config.toml
n_layer = 13
n_kv_head = 2
norm = "layernorm"
norm_place = "pre"
init = "normal"
init_std_up = 0.0334
init_std_down = 0.00653
grad_clip = 2.0
warmup_steps = 200
schedule = "wsd"
decay_fraction = 0.812
decay_shape = "linear"
seq_len = 256
doc_mask = true
Each number is 128 + 24 x the weight over its row's rms, rounded and kept within 0 to 255. Layers, rows and columns count from 0. The size above them is the row's rms in percent of the matrix's.

# layer 2 MLP up, 896x224, rms 0.136, rows 0-199, columns 128-159
size [114  93 101 100 106  92 118 106 107 102 107  91  93  85  97 112  97  91 107  96  98  98  99 104 110  91 102  77  98 107 106 112  94 118  84  87  99 112  85 101 106  95 120 112 101  83 117 100 101  98 117  85 107 105  95  98  99 105  87  93  97  88  91  86 103 110  95 109 104  90 102  97  84 100 104  98  90  96 109  90 119  95  85 119  88 105 100  99 100 102 100  98  95  81  96  99  98 104 113 103  98 105  97  90 103 103 101  87  94 103  95 104  97  76 110 109 118  91 132  99 102  96  97 108  96 110  96  90  99  99 118 103 109  89 118 102  87 100  76  98  98  92 103 114 116  91  94 108 123 103  99  96 103  91 110  98  88  95  97 107  98 103 113  96  92 123 100 100  99 112  84  99  66  97  99  92  97  94  98 117 104  99 108  86 101  99  77  78 108  97  96 102  93  88  96  95 100  93 102  94]
[[104  99 113 103 161 133 136  87 141 142 121 103  73 137 202 114 178  94 132 165 107  94 110 169 126 157 133 103 119 115 163  91]
 [148 158 143 147  99 148  87  99 181 128 138 112 152 161  99 122 164 116  96 114  90 141 148 111 105 202 146 158 141 110 124 111]
 [164 122 104 123 154 135 125 130 113 172 153 132 144 136 205 132 146  85 117 140 139 151 145 181 102 142 127 123 132 153 104  98]
 [123  40 117 106 139 159  81 110 124  81 137  77 110 128 148 135 120 114 100 136  55 114 111 204 120 144  94 133 133 111 150 144]
 [122 122 160 111  97 123 125 151 137  93 102 133  79 110 151 153 142  81 141 142 152  67 100 135 126 113 159  77 140 115 127 156]
 [116 198 113 152 121 126 128 128 134 111 132  77  95 126 113 158 110 141 135 119 126 143 148 175 128 117 112 122 135 157 138 133]
 [126 157 114 122  91 115 101 128 148 109 153 167 116 116  99 111 127 150 143 160 116 101 117 112 128 154 109  73 172 151 136 101]
 [144 143 152 104 102 128 106 149 168  82 133 142 164 111  95 100 111 103 128 132 148 118 118 111 155 105 124 134 146 173 155 117]
 [117  67 122 125  99 105 166 103 124 131 148 106 112 140 118 144 128 122 135 181 114 121 122 167 133 134 157 140 144 117 130  60]
 [137 117 119 156  85 120 138  95 168 132 118 127 145  97 132 136 105  97 174 181  87 152 155 124 129 138 120 130 137 126 133 135]
 [ 94 116 128 132 132 125 163 133 105 134 126 132 135 161 160 127 152  87 143 129 137  94 130  85 143 145 126 154 114 154 111 129]
 [122 129 114  97 144 139 130 133 141 126 104 134 161 101 113 101 136  99 137 102 123  97 114 200 107 134 158 154  97 141 143 127]
 [104 110 106 177 137 136 133 121 146 148 120 117 137 142 119 114 140 116  94 117 130 169  89 139 146 141 124 137 138 152 145 131]
 [122 144 181 154 154 129 151 167 108 123 101 117  86 129 110 128 120 119 124  99 136 142 158 192 153 127 167 109  99 159  81 121]
 [110 174 137 103 126 137 142 120 129 134 136 147 143 136 136 132  92 164 132  80 140 168 113 135 114 136 110 167 161 114 136 146]
 [100 157 130 132  88 115 162 126 136  74 132 128 117 154 109 145  99 148 138 134  97 126 152 159 141  95 118 158 176 100 137 152]
 [ 92 164 139 137 150 160 153  94 146 153 114  99 143 125 153 107 154 156 198 128 172 155 100 145 124 134 165 102 100 139 114 109]
 [106  96 107 141 158 175 174 138 118 153 146  61 169 129 112 117 144  88  92 151  94 142 154 178 162 184 158 122 121 130 149 172]
 [110 105 121 110 157 166 120 203 127 121 129 118 164  81 140 126 161 125 114 142 104 138 119 115 125 125 131 138 167 125 137 160]
 [120 154 147 127 188 178 143 112 153 119 162  96 117 150 130 106 104 102 115 145  86 126 117 144 154  86  87 110 147 140 121 141]
 [181  95 129 118 180 173 139 190 158 141 126 111 102  87 120 110 143  93 122 117 156 127 142 112 161 149 157 153 121 152 183 155]
 [128 138 166 116 147 128 146 121 143 143 118 141 133 130 141 162 119 165  86 101 117 198 148 171 138 147 138 111 142 117 113 120]
 [175 120 135 129  90 113  64 126 132 154  91 133 122 132 128  94 109 159 158 152 131 117 167 127 135 123 124 160 129 158 165 110]
 [108 167 100  86 197 143  95 138 107  99 133 114 162 108 142 152 122 105 117 139 137 112 151 127 139 139 155 129 118  88 143 130]
 [118 106 133 168  97 112 125  96 145 116  96 142 154  91  91 120 135 148 123 131 168 174 129 179 154 157  97 133 162 118 112 118]
 [129  68 112 130 118 146 116  91  92 163 112 153 163 173 124 178 133 114 138 140 166 133 125 141 128 134 105 122 146 167 158 155]
 [117 152 129 128 149 156  90 106 136 116 151  92 110 158 131 163 149 106 136 144 133 121  88 157 163 128  77 111 115 115 116 131]
 [163 149 151 131 121 171 164  88  97 148 125 149 175 119 147 106 127 104 109 134  96 125 108 161 136 162 115 174 129 158 143 136]
 [182 132 162 135 132 133 171 113 126  82  98 150 124 142 100 124 149 120  95 154 103 168 144 135 117 124 134  86 166 123 146 123]
 [123 124 106 145  98 111 155 104  83  84 110 113 101 162 148 125 140 100 125 144  94 142 148 127 115 123  86  79 117 121 110 110]
 [127 148 137 133 150 124 165 149 118 142 174 139 111 102 145  91  71  87 147 101 164 131  82  93 180 120 191 143 143  96  73 183]
 [159 127 143 131 112 101 124 105 152 134  99 103 118 129 150 167 167 126 119 122 115 125 130 112  90 138 123 136  86 105  74 170]
 [125 158 113 136 153 110 147 129  92  99 152 131 119 137 119 113 119 125 140 174 153 135  89 130 146 131  93 106 124 119 137 103]
 [100 111 138 106 114 122 137 115  82  89 134 168 104 140 106  82 117 126 147 143 110 158 133 166 140 145 143  89 116 137 104 123]
 [113 147 118 114  88 126 106 132 140 153 135  89 113 164 104  54 143 101 116 114 133 136 110  92 126 148 172 148 147 197  92 131]
 [ 95 144  89 119 124 101 155 146 160 146 122 109 134 106 102  90 159 147  88 132 119  98 188 110 123 121 124 163 167 173 153 115]
 [145 127  94 127 106 110 106 118 133 158 139 124 123 112 166 128 172 107 116 173 114 168 141 133 167 114 130 123 126 106 135  98]
 [133 118 148 128 137 120 130 125 128 102 118 104 164 152 147 151 153 153 153 153 122 105 171 125 136 119 137  82  81 129 180 110]
 [ 99 137 103  88 142 171  79 153 124 166 115 163 126 111 140  88 142 129  87  95 104 157 132 128 158 125 116 152 115 167 169 121]
 [115 126 126 131 118  84  71 124 116 142 105 129 102 164 158 130 149  94 138 161 142 169 120 108 137 104 119 119 121 133  96 149]
 [133 133  95 127 114 117 134 101 140 102 116 159 130 107 123 146 154 162 138 115 114 141 167 168 144 110 147 141 158 137  82 172]
 [135 144 126 129 100 130 104 116 114 169  98 158 113 131 128 143 123 162  83 159 116 112 139 147 132  93 112 124 136 154 135 115]
 [137 149 133 138 145 177 105 138 119 180  91  91 107 139 133 142 159  96 105 145 143 118 106 166 170 124 154  98 130 106 120 145]
 [117 117 113 132  88 137 104 148 138  95 114  95 148 121 126 150 184 112 126 137  81 145  96 141 162  90 156  91 137 183 148 153]
 [139 135 106 135 133 134 115 113 115 138 106 127 115 146 124 135  96 114 153 128 130 109 140 129 155 126 189 129 101 177 130 176]
 [123 180 101 127 142 161 109 120 140 125 162  93  99 142  94 112 126 111  95 115 117 105 177 149 137 153 107 120 177 135 139 115]
 [130 121 106 101 206 164  98 141 183 119 141 126 122 147 133 119 167  87 100 127 180 111 126 145 134 148 110 120 101  92 126 158]
 [ 93 157 142  95 130 154 103  95 155 138 175 118 128 183 108 102 112 197 156 158 109 106 134 149 151 128  97 172 149 134  94 143]
 [119  99 119 143 147 147  96 156 145 107 123 138 127 108 161  77 118 104 152 122 152 165 126 137 125 147 109 111 173  98 142 165]
 [101 144  95 125 140 106 127 105 127  93 123 116 144 134 127  96 125 194 145 124 122 141 113 147 114 129  99  95 166 122 171 127]
 [109 123 105 126 111  77 121 179 109  69 140 136 140 142 104 118  96 147 109  98 126 106 131 154 126  96 119 115 181 103 144 108]
 [152 187 106 119 148 134 117 143 124 168 134  98 153 106  99 127 120 113 110 123 113 139  88 140 179 124 103 124 116 162 140 104]
 [ 88  61 108 143 109 146 123  93 116 130 143 139 145 133 143 119  92 113 181 120  89 131 147  94 108 115 134 137 133 131 118  99]
 [107  60 119 115 128  67 141 124 146 131 137 138 122 130 154 137 160 126 124 155 161 109 139 174 156 109 176 136 113 143 141 137]
 [147 117 112 153 148  87 151 117 117 163 115 174 125 136  94  94 135 180  72 129 120 150 159 117 106 138 101 116 165 127 143 155]
 [116 141 114 128 122 127 152 143 112 102 117 163 132 160 120 146 141 101 150 148 119  75  98 150  97  93  89 163  63 143 128 135]
 [139 128 105 178 112 139 120 172 134 119 143 131 114  98 137  86 143 105 158 142 116 139  89 152 141 106 135 107 129 119 117 116]
 [153  89 123 119 125 142 147 146  86 116 126 138 100 125 122 117 117 128 108 107 102 127 130 121 121 104  74 155 110 126 146 116]
 [193 116 194 133 114 141 107  91 158 145 146 127 112 150 160 101 151 120 121 152  85 127 139 162 109 150 102 123 131 146 181 125]
 [124 104  86 101 132 140 118  77 140 149 149 160 115 155 147 131 132 130 114 112 142 117 157 102  97 162 134 149 124 117 142  90]
 [113 123 133 159 119 142 150 131 157 112 102 156 155 141 116 105 102 130 119 121 111  96 104 149 149 106 121 156 131 118 119 135]
 [ 74 105 137 149 126 127 123 108 134 143 154 141  96 137 148 137 130 140 140 143 127  90 124 126 135  61  72 152 116 144 129 115]
 [121 173 160 118  97 167 133 121  94 128 109 141 110 142 150 126  94 161 135 113 143 142 145 153 132 125 107 138  79 120 136 106]
 [135 113 185 110 118 116 168 141 121 173 133 110 106 156 127 147 124 116 158 159 111 147 146 111  93 138 167 163 150 115 169  96]
 [157 152 112 132  88 168 101  96 138 140 125 145 171 120 145 130 116 164 181 151 133 124 110 110 113 125 166 182 106 137 140 145]
 [125 141 184  93  94 121 116 158 148  94 139 160 184 107 120 103 125  82 134 124 114 161 129 133  76 143 116 122  96 124 130 142]
 [138 125 112 143 133 132 157 149 152  80  81 106 147 142 147 147 119 108 131 129 127 103 113  87 125 109 162 140 106 153  72 147]
 [146 123 128 123 118 117 125 163  70 123 126 128 158 128 151 158 134 107 151 131 143 140 150 108 115 191 119 166 114 154 145 143]
 [120 110 133 227 128 133 127 127 125 154 110 131 160 141 137  85 169 125 119 127 168 153 191 147 108 127 148  72 122 137 135 121]
 [144 139 120 130 123  85 117 101  86  71 134 105 150 125 150 133 172 157 101 184  89 149 131 148 108 138 124 131 168 139 120  94]
 [138 156 138 124 116 132 148 121 134 134 131  89  93 159 144 160 153 113  99  96  92 158 151  98 106 104 121 151 129 125 160 124]
 [107 109  60  94 129 109 102 115 129 136  89 126 160  90 126 101 173 130  99 106  98 125 185 153 131 158 138 107 126 124 165 110]
 [145 159 152 137 118 164 124 133  99  91 152  97 135 104 117  84 123 129 132 158 101  97 129 157 145 114 152 109 154 104 104 165]
 [135 162 113 102  72 126 154 157  97 166 151 135 128 134 151 120 144  94  47 149 106 184 133 162 110 125 150 136 128 137 146 138]
 [ 94 106 150 145 145 163 185 124 131 147 133 130 162 101  66 123 148 117 144 170 143  96 173 111 112 108 111 162 118  91 131  95]
 [ 97  90 122 154 126 126 129 127  77 154  88 138  87 131 102  97 154 127 140  96 118 130 121  92 127 111 105 183 142 150 137 129]
 [128 131 111 172 127  99  86 134  61 152 150 119 138 149 107 143 157 136 167 139  53 153 137 100  95 116 114  96 141 128 144 117]
 [135 112 113 160 123 137 118  90 176 137 150 115 130 146 132 140 131 160 140 129 121 106 116 117 153 128 110 117 140 159 141 118]
 [ 62 145  82 144 128 109 100 127  80 132 146 139 141 113 116 102 116 157 134 110 116 100 145 116 131 118 131 123 158 183 102 127]
 [154 115 154 134 130 148 168 153 133 150  87  81 190 141 134 124 129 137 118 105 128 139 160 152 123 135 127 147 134 129 131  98]
 [146 123 129  92 145 198 101 140  97  98 154  89 102 123  97  97 109 142 150 133  92 150 143 134 131 132 101  99 118 131 138 146]
 [134 158 129 117 131 141 143 143 135 149 155 114 119 110 105 136 167 112 108 116 125 157 134 137  96 117 159 133 155 127 156 116]
 [111 104 146 131 127 100 135 157 134 137 175 152 125 125 121 111 121 103 128 135 143 202  96 162 120 109 125 142 151 168 100 143]
 [121 127 144 136 134 141 141 125 151  84  97 121  89 105 106 164  82 101 121 119 162 154 112  93 136 157 128 105 149 125 132 122]
 [127 163  75 146 139  85 157 109 113 122 141 109 138 112 117 131 138 124 161 124 110 144 143 150  95 106 126 156 130  79 128  90]
 [119 169 102 100 127  97 108 137 130 105 122 122 149 121 140 131 125 108 123  95  95 186 136 111 112 152  95 154 136 104 126 157]
 [112 114  59  77 139 184 109 141 132  96 110  98 139 129 157  91 156 142 112 166 149 123 157 130 135  94 175 165 148 137  96 110]
 [114 122 122 147 155 119 111 113 106 134 186 101 155 130 102 124 126 107 108 131  95 161 172 119 150 151 123 133 153 142 125 107]
 [170 154 123 109 159 119 126 138 115 114 112 119 145 146 113 154 131 127  98 183 126 102 136 136 135  95  66 141 127 104 115  88]
 [113 159 111  86 102 135 138 101 164 124  76 141 131 123  75 127 139 141 118 123 155 124 161 150 140 114 101 126  95 150 169 135]
 [111 133 154 136 128 138 139 167 123 131 125 138 146 134 163 153 135 138 160 202 116  91 156 155 147 154 114 137 111 112  98 134]
 [139 194 135 114 114  96 119 112 172 110  90  91 143 138 172 113 120 112 123  98 127 135 169 154 116 151 154 145 130  99 137 156]
 [113 147 148 113 144 154 100 106 139 130 146 138 109 137  97 134 126 152  73 113 111 142  96 134 160 130 102 140 150 117 101 130]
 [141 106 136 109 144 111 124  94 123 124 124  91 114 131 134 128 143 127 152 123  80 152 130 124  85 128  43 130  83 127 115  97]
 [123 140  82 143 101 111 161 137 128 114 129  96 168 135  90 149 107 132 100 146 133 131 154 155  94 170 170 118 135 129 128 101]
 [109 135 103 106 100 152 131 196 121  96 115 109 103 132 142 121 123 146 137 154 146 148 140 141 134 109 129 129 123  92 175 139]
 [ 98  70 104 170 101 140 139 106 146 161 152  96 125 120 130 103 128 139 131 139 106 119 142  93 146 108 102 192  89  90 113 152]
 [106 142 120 121 142 144  96 147 144 120 121  90  68 168 172 152 137 135 132  73 156 165 103 126 127 105 123 127  97 130 130 115]
 [104 143  97 156 116 114 139 128 134 140 113  83 144 109 120 123 127  60 114 154  85 138 186 120 114 193 128 144 144 131  93 133]
 [124 139 107  73 132 151 150  78 149 114 142  89 115 165 118 112 121 143 116 152  94 162 122 134 170 124  90 148 125 105 106 110]
 [100 118 107 102 106 105 157 125 134 180  92 120 114 150  98 108  90 106 106 131 118 156 130 111 146 147 132 104 136 104 140 130]
 [137 135 110 168 133 149 120 145 128 126 101 146 156  90 108 157  76 151 146 132 143 136 143 149 132 145 148 141 143 177 156  79]
 [121  95 158 156 148 125 129 116 105 116 105 141 156 113 140 143 137 162 130 130 151 149 143 130 136  91 123 128 111 136 161 120]
 [182 161 106 154 151 152 125 119 131 133 129 128 182 107 120 125 151 137 114 168 137 125 145 176 114 155 129 134 115 104 111 157]
 [111  97 103 117  81 114 132 110 102 137 135 154 176 164 126 131 131 108 138 121 102  99 139 137 128 127 144 132 172  74 106 105]
 [160 133 105 172  97 142  78 139 142 134 179 128 113  99 118 124 100 134 147 105 109 153 140 137 106 129 152 112 120 143 153 159]
 [ 95 106 117 137 148 135 162 127 128 126 125 184  95 152 113 125 171 129 117 158 116 142 172 133  86 132 102 111 124 171 121 126]
 [118 139 136 180 195 130 137  92 142 149 145 120 146 144 165 131 134 180 101 137 152 107 175 113 142 178 148 122 135  78 170 143]
 [124 129 124 132 134 128 162  96 146 105 126 115 135 157 146 137 124 113 134 143 100 120 114 105  83 119 125 130 154 127 153 104]
 [131 162 117 122 105 168 127 124 128 113 150 141 118  97 101 133 133 116 106 112 132 153 131  94 161 120 137 149 135 142 144  95]
 [148 160 107 115  80 132 181 130 125 135 111 124 111 113 159  98 136 158 100 135 103 126 157 121 135 116 119 123 116 162 133 133]
 [ 94 150 132 142 160 113 131 102  98 147 136  79 109 139 177 100 150 164 109 112 191 139  67 139 112 124 186 163  88 123 109 130]
 [168 151 146 132 158  99 116 112 127  85 143 180 102 126 110  95 154 134  89 138  90 123 116 159 102 190 113  89 134 110  93 134]
 [155 110 142 143 131  73 115  98 155 162 135 130 136  88 156 107 130 106 145 158 147 112 119 116 150 112 130  95 164 118 147 106]
 [154 108 135 119 109 144 160 103 109  80  77 103 104 114 163 152 116 111 140 144 111 108 124 101 163  93 128 107 106 128 108 132]
 [122 123 132  59 100 126 141 138  94  96 133 146 208 140 129  72 164 123 127 153 124 119 143 141  88 108 120 123 131 134 114 116]
 [134  97 152 107 153 118  98 130 121 124 129 137 139 113 100  87 102  92 114 138 168 180  97 102 122 157 121 130 160 140  90 153]
 [ 90 163 106 131  69 135 106  99 131 136 137 143 163 124 179 170 176 149 128  99 123 124 142  84 132 134 143 140  90 118 115 127]
 [126 108 104 110 120 166 179 129 127 102  97 112 122 160 111 135 114 107 116 133 155 132 150 144 103 117 163 130 127 148 122 132]
 [148  88 130  88 142 182 154 160 166 116 105  89 158 101 126 131 103 127 152 139 141 113 170 111 129 118 115 121 117 117 131 131]
 [142 112 147  94 121 130 164 125 106 116 100 108 120 115 136 131 124 166 125 159 135 159 170 148 129 102 143 148 100 105 142 116]
 [156 107 107 147 124  92 131 118 141 108 171 157 143 184 134 124  87 135 129 168 100 139 148 121 154 139 134 153 118 144 135 123]
 [141 152 137 122 120 111 113  89 119 132  94 169 162 110 138 142 152 125 109 100 112 108 163 121 171 153 176 153 138 123 170 137]
 [183 140 122  69  90 136 130 122 151 126 149 173 142 158 120 118 122 150 146 147 139  96 107 156 117 108 119 127 141  76 127 128]
 [108  98 111 147 111 155 148 145 175 158 128 102 170 121 128 130 110 128 148 145 137 119 124 131 152 121 106 113 138 122 141 140]
 [142 131 142  90 120 110 179 186 133 133 120 148 147 112 126 114 125 138 143 116 142 105 113 111 137 102 101 155 134 133 147  93]
 [122 123 163  92 118 122 146 142  84 160 144 121 146 140 163 128 129 115 133 171 157  97  94 146 106  90 123 158 134 120 132 120]
 [147 121 115 162 116 101 107 103  96  82 130 125 151 130 145 164 115 124  71 151 120 156 163 142 118 136 106 143 138 174 111 145]
 [110  91  77 110 103 100 145  89 129 149 141 138 161 169 133 104 144 143 161 172 138 139 166 110 139 120 154 113 174 158 106 138]
 [ 92 129 119 155 132 136 129 136 131 126 177 165 124 151 124 155 138 129  92 166 129  99 136 145 176 140 130 148 137 128 105 122]
 [139 151 117 127 149 114 156 106 142 137 122 132  98 115 131 119 121 101 181 159 108  99 107 106 157 167 127 101 157 112 118 145]
 [116 128  86 144 134 148 125 160 115 141 132 108 138 118 106 127 150 150 116 101 113 146 107 120  97 128 156  74 144 151  93 127]
 [153 173  97 138 129 112  94 126 142 106 147 186 136 151 141 143 127 128 110 114  84 126 116 152 132 134 122 121 114 122 133 128]
 [ 84 129 151 172 157 146 115 131 108 175 156 106 146 157 144 160 150 116 106 124 138  88 168 143 136 106 123 128 138 138 147 165]
 [108 130 143 128 124 118 131 160 103  84 152 132 109 125 126 149 100 119 161 148 118 148 183 141 132 165 125 112 135 190 118 173]
 [110 170 115  91 139 120 171  77 125 125 105 133 126 103  94 140 176 152 132 105  97 168 136  92 107 146 135 100  74 143 119 119]
 [169 154 130 120 134 124 102 152  71 121 137 116 147 155 111 150 134 136 162 111 126 135 109 172 124 158 117 155 120 154 148 106]
 [ 98 145 148  94 117 157 169 139 112 129 138 118 102 117 161 157 126 170 152 116  86 141 150 123 117 174 137 109 120 112 162 106]
 [125 126 105 103 155 172 134 123 137 147 141 197 140  89 130 119  80 119 140 129  91 139 112 118 145 137 151 172 114 126 110 158]
 [102 102 115  99 114 139 180 131 124 114 129 109 127 124 168  99 145 159 112 181  83 154 129 129 158 130 163 195 121 173 158 116]
 [113 132 182 122 129 172 137 124 166 117  82 136 133 151 124 166 100 102 124 110 117 126 164 177 143  82 123  70 114 101 159 153]
 [ 78 121 153  94 135 150 137 130 150 132 111 145  72 143 121 179 165 127 174 169 137 111 125 150 126 126 102 101 128 152 142 146]
 [115 106 117  95  75 146 153 148 108 148 112 141 101 110 129 123 102 116 167 129 155 103 124 124 101  97 164 141 138 145 112 135]
 [117 126 148 149 138 143 139 100 140 118 119 138 107 126 144 108 137 168 144 155  89 128 124 171 135 140 109  90 153 161 169 112]
 [130 158 111  93 139 159 136 143 124 117 133 159 152 132 155 118 110 113 120 153 141 173  90 162  98  86 137 124 134 140  99 151]
 [114 120 136 112  90 161 137 121 117 158 145 142 137 141 106 136 170 120 109 136 145  95 159 118 134 118 103 174 123 111 121 136]
 [125 153 109 141 167 151 153  96 128 122 134 132 128 131 130 125 139 150 121 125 156 182 122 164 138 110  93  83 109 161 108 137]
 [128 131  90 169 159 115 113 164 131 153 151 122 120 139 143 125 161 165 165 113 101  84 103 139 111 121 118 100  94 176 146 118]
 [127 116  86 126 111 110 120 109 129 110 163  97 115 145 104 158 117 112 116 154 146 144 134 118 149 103  82 141 102  77 135 164]
 [139 154 107  93  99 127 109 125 127  91 171 138 134 114 129 127 146 104 137 174  98 174 126 171 145  71  94 147 136 131  93 128]
 [109 110 102 148 130 145  86 118 145 191 144 111 166 146 153  72 106  77 130 128  89 135 145 172 143 106 135 112 116 102 104  91]
 [111 120 140 139 113  91 128 161 132 144 116 127 106 108 137 131 130 132 164 107 101 166 140 186 153 193 124 144 144 152 124 154]
 [103 146 139 152 154  84 147 147 142 163 155 150 104  49 124  69 117  78 126 151 176 127 142 133 124 150 106 114 124  94 131 132]
 [100 117 116 117 114 151  80 145  88 126  72  79 150 123  93 149 143 128 164 130 150 153 101 140 128 148 140 128  65 144 138 112]
 [ 77 126 166 115 128 106 144 139  71 135 132 130 136 119 120 100  85 157  96 150 113 109 163 120 142 131 108 170 108 129 114  87]
 [139 139 166 134 160  89 148 116 166 125  81 156 140 114 112 114  98 102 139 139  77 100 155 120 155 122  85 130  76 117 136 162]
 [144 123 107 173 109  84  84  87 117 138 124 101 102 162 136 110 148 114  90 154  58 123 162 132  78 162 154 130  95 118 134 159]
 [147 115 115 137 112 136 146  60 107 115 132  96 145 119 152 113 132 152 126 189 100 136 143 124 126 106 118  74 138 139 102  96]
 [105 131  80  92 132 142 124 174 134 112 113  77 136 116 104 172 120 108 140 117 148 114 149 137 114 107 148 149 175  98 116 141]
 [ 90 141 119 127 114 120 139 129 105 137 103 100 121  83 161 122 165 128 153 145 106 117 171 137  93 143 162 166 151 151 139 107]
 [102  98 123 109 120 132 152 137  96 139 123 164 148 143 127 135 170 103 109 129 127 134 172  98  67 144 146 125 156 129 146 137]
 [109 152 148 179 119  78  86  91 123 127  94  98 127 116 150 118 148 124 134 139 113 113 161  78 148 163 120  99 168 138 117 157]
 [105 135 119 104 150 127 110 110 144  87 136 110 158 134 129 148 195 123 158 167 151 152 184  89 125 113 152 113 139 121 127 129]
 [119 171 172 142 102 173 131 115 140  77 107 136 163 154 117 162 130 156 134 134  98 128 135 135 138 165 123 109 167 140  94  83]
 [168 115 105 129 112 121 100 133 148 176 152 116  73 137 141 122 141 112 106 140 101 121 145 105 153 139  87 149 138 150 158 104]
 [129  97 115 112 143 122 144 173  98  87 136 127 112 150  94 132 140 159  98 145  65 160 148 113 128 138 132 112 110 117 123 116]
 [101 127 107 133 102 118  96 112 140 134 142 158 142 119 124 121 167 152 137 128 175 149 162 204 170 102 114 174  79 119 125  63]
 [131 115  90 110 151 127 137 122 119 132 138 117  89 157 126 121 173 127 138 117 109 100 105 102 122 155 173 128 129 150 126 150]
 [130 107 125 120 154 138 110 123  91 140 128 126 114 109 156 116 137 127 107 159 122 105 134 152 187 143 134 109 119 113 105 112]
 [158 112 139 130 121 115 189 123 107 158 112 111 116 102 140 152  94 133 117 106 157 157 113 130 144 118 147  96  87 104 150 148]
 [146 126 174  95 103 108 177 114 117  68 104 153 164 110 124 127 166 145 137 121 175 143 132 133 145 120 113 107 170 140 109 129]
 [148 115 110 143 142 139 113 141 150 180 128 117 102 120 117  55  84 112  92 128 108 125  99 154 154 115 134 153 166 108  86 117]
 [131 137 136 114  98 123 161 137 117 160 147 164 121 149 111 147 115 147  93  96 131  94 121 153 104 125 191 118 154 126 130 154]
 [151  96 118 136 129 141 123 150 116 116 148 111 133 112 142 149 199 148 151 154 106 106 115 166 129 143 148 139 128 137  93 114]
 [ 90 156 130 122 146 192 120 176 125  85 104 124 118 124 145 128 112  87 132  89  98 179  84  88 108 109 138 131 155 102 123 134]
 [125 129 128 137 158 139 143 122 171 113 174 138 112  99  86 128 107 117 145  89 127 106 108 158 160 108 170 103 116  94  96 122]
 [127 142 138 131 130 170 113 132 163 140 153 113 106 117 143  93 117 133 112  95  85 138 126  95 121  97 127 147 138 118 120 169]
 [174 141 104 170 128 126  95  85 128 175 128 157 159  69 108 130 143 152 115 175 125 143 118 130 142 170 118 116 164 132 170 109]
 [130 127 160 160 173 132 109 108  83 165 116 139  92 129 151 171 102 158 153 134 133 111  86 115 110 138 127 133 128 163 126 137]
 [ 93 137 145 155 132 102  98 106 112 109 138 127 167 131 138 130 157 128 141 142  86 110 175 126 105 117 145 107 161 108 152 162]
 [116 169 105 107 123 115 104 101 135 158 146 142 135 130 127  93 141  82  98 124 141 100 112 110 110 117 115 118 125 161  86 170]
 [180 106 103 114 154 155 144 130 174 144 113 161 119  99 105 102 141  74 145  67 115 119 116 105 102 137  86  94 173 128 121  86]
 [112 109 191 123 154 105 135 152 121 125 155 148 102 142 123 110 127 113 137 123 102 164 154 149 104  83 126 106 141 114 131 105]
 [159 175 140 155 108 130 118 155 114 110  93 127 116 122 144 132  99 118 122 128 128 130 171 106  92 125 134 104 150  74 143 127]
 [121 139 142 127 135 175  86 136 153  97 148 101 113  98 147 179 142 146 166 139 122 138 151 153 155 142 157 103 166 143 103 100]
 [ 51 106 137 101 141 131 112 131 122 106 104 131 139 119 128 132 156  87 137 133 142 146 144 145 134 131 136 123 137 102  96 116]
 [110 140  81 100 138 114 126 127 139 160 166 123 131  86 108 130 138 149 129 132 158  43 135 132 108 129 163 156 160 159 128 132]
 [129 118 108 119 127 129 115 147 118 137 101 118 103 129 135 154 151 107 179 145 126 123  71 154 117  82 161 138 184 147  91 140]
 [132 135 103 155 157 118 127 109 100 124 123 146 189 122  94 149 103 132 191 161 118 136 159 142 104 123 100 109 125  88 112 116]
 [155 128 141 145 105 131 123 140  89 132 112 112  93 152 161 139 133 201 125 143 121 121 128 144 152  69 102 177 117 112 112 120]
 [134 131 111 156 108 155 142 137 139 134 116  91 125  84 100 104 115 155 135 116 121 135 137 111 140 161 121 126 134 106 141 116]
 [118 117 115 106 102 113 148  93  98 139 117 108 143  68 112 129 151 104 121 159 141 189 101 108 116 153 148 123 105 140 129 172]
 [114 163 113 117 103 106 154 106 164 188 141 127 123 123 121  77 122 106 100 145 125 135 101 174 130 142 116 139  92 155 109 154]
 [ 82 177 109 136 140 161 171 124 147 139 133 160 179 132 132 100 121 105 110 111  94 114 137 116 132 144 132 119 121 153 118  69]
 [131 150 114 113  99 106 134 172 169 174 126 132 127  79 122 104 126 152 100 151 165 104 140 163 117 118 157 154 146 119 192 112]
 [139 118 137 124 130 127 117 100 112 141 168  98 156 102  92 126 123 135 129 125 115 133 166 120 125  86 106 112 114 135 170  97]
 [157 135 159 109 117 172 120 107 126 126 132 117 102  95 159 124 116 107 138 123 135  75 112 149 127 111 162  96 139 134 131 141]
 [ 51 164 168 119 176 147 138 163 157 129 161 171  96  92  63 151 160 168 118  98 113 140  91 124 113 115 124 144 127 129 122 124]
 [163 127 142 113 139 162 121 146 130 191 135 122  99 149 117 171  62 118  84 112 105 157 147 129 137 120 135 124 151 119 129 115]
 [128 135 145 120 131 114 140 113 138  81 112 125 118 100 134  86 130 145 124 165 133 120  98 117  98  87 144 127 123 151 158 103]]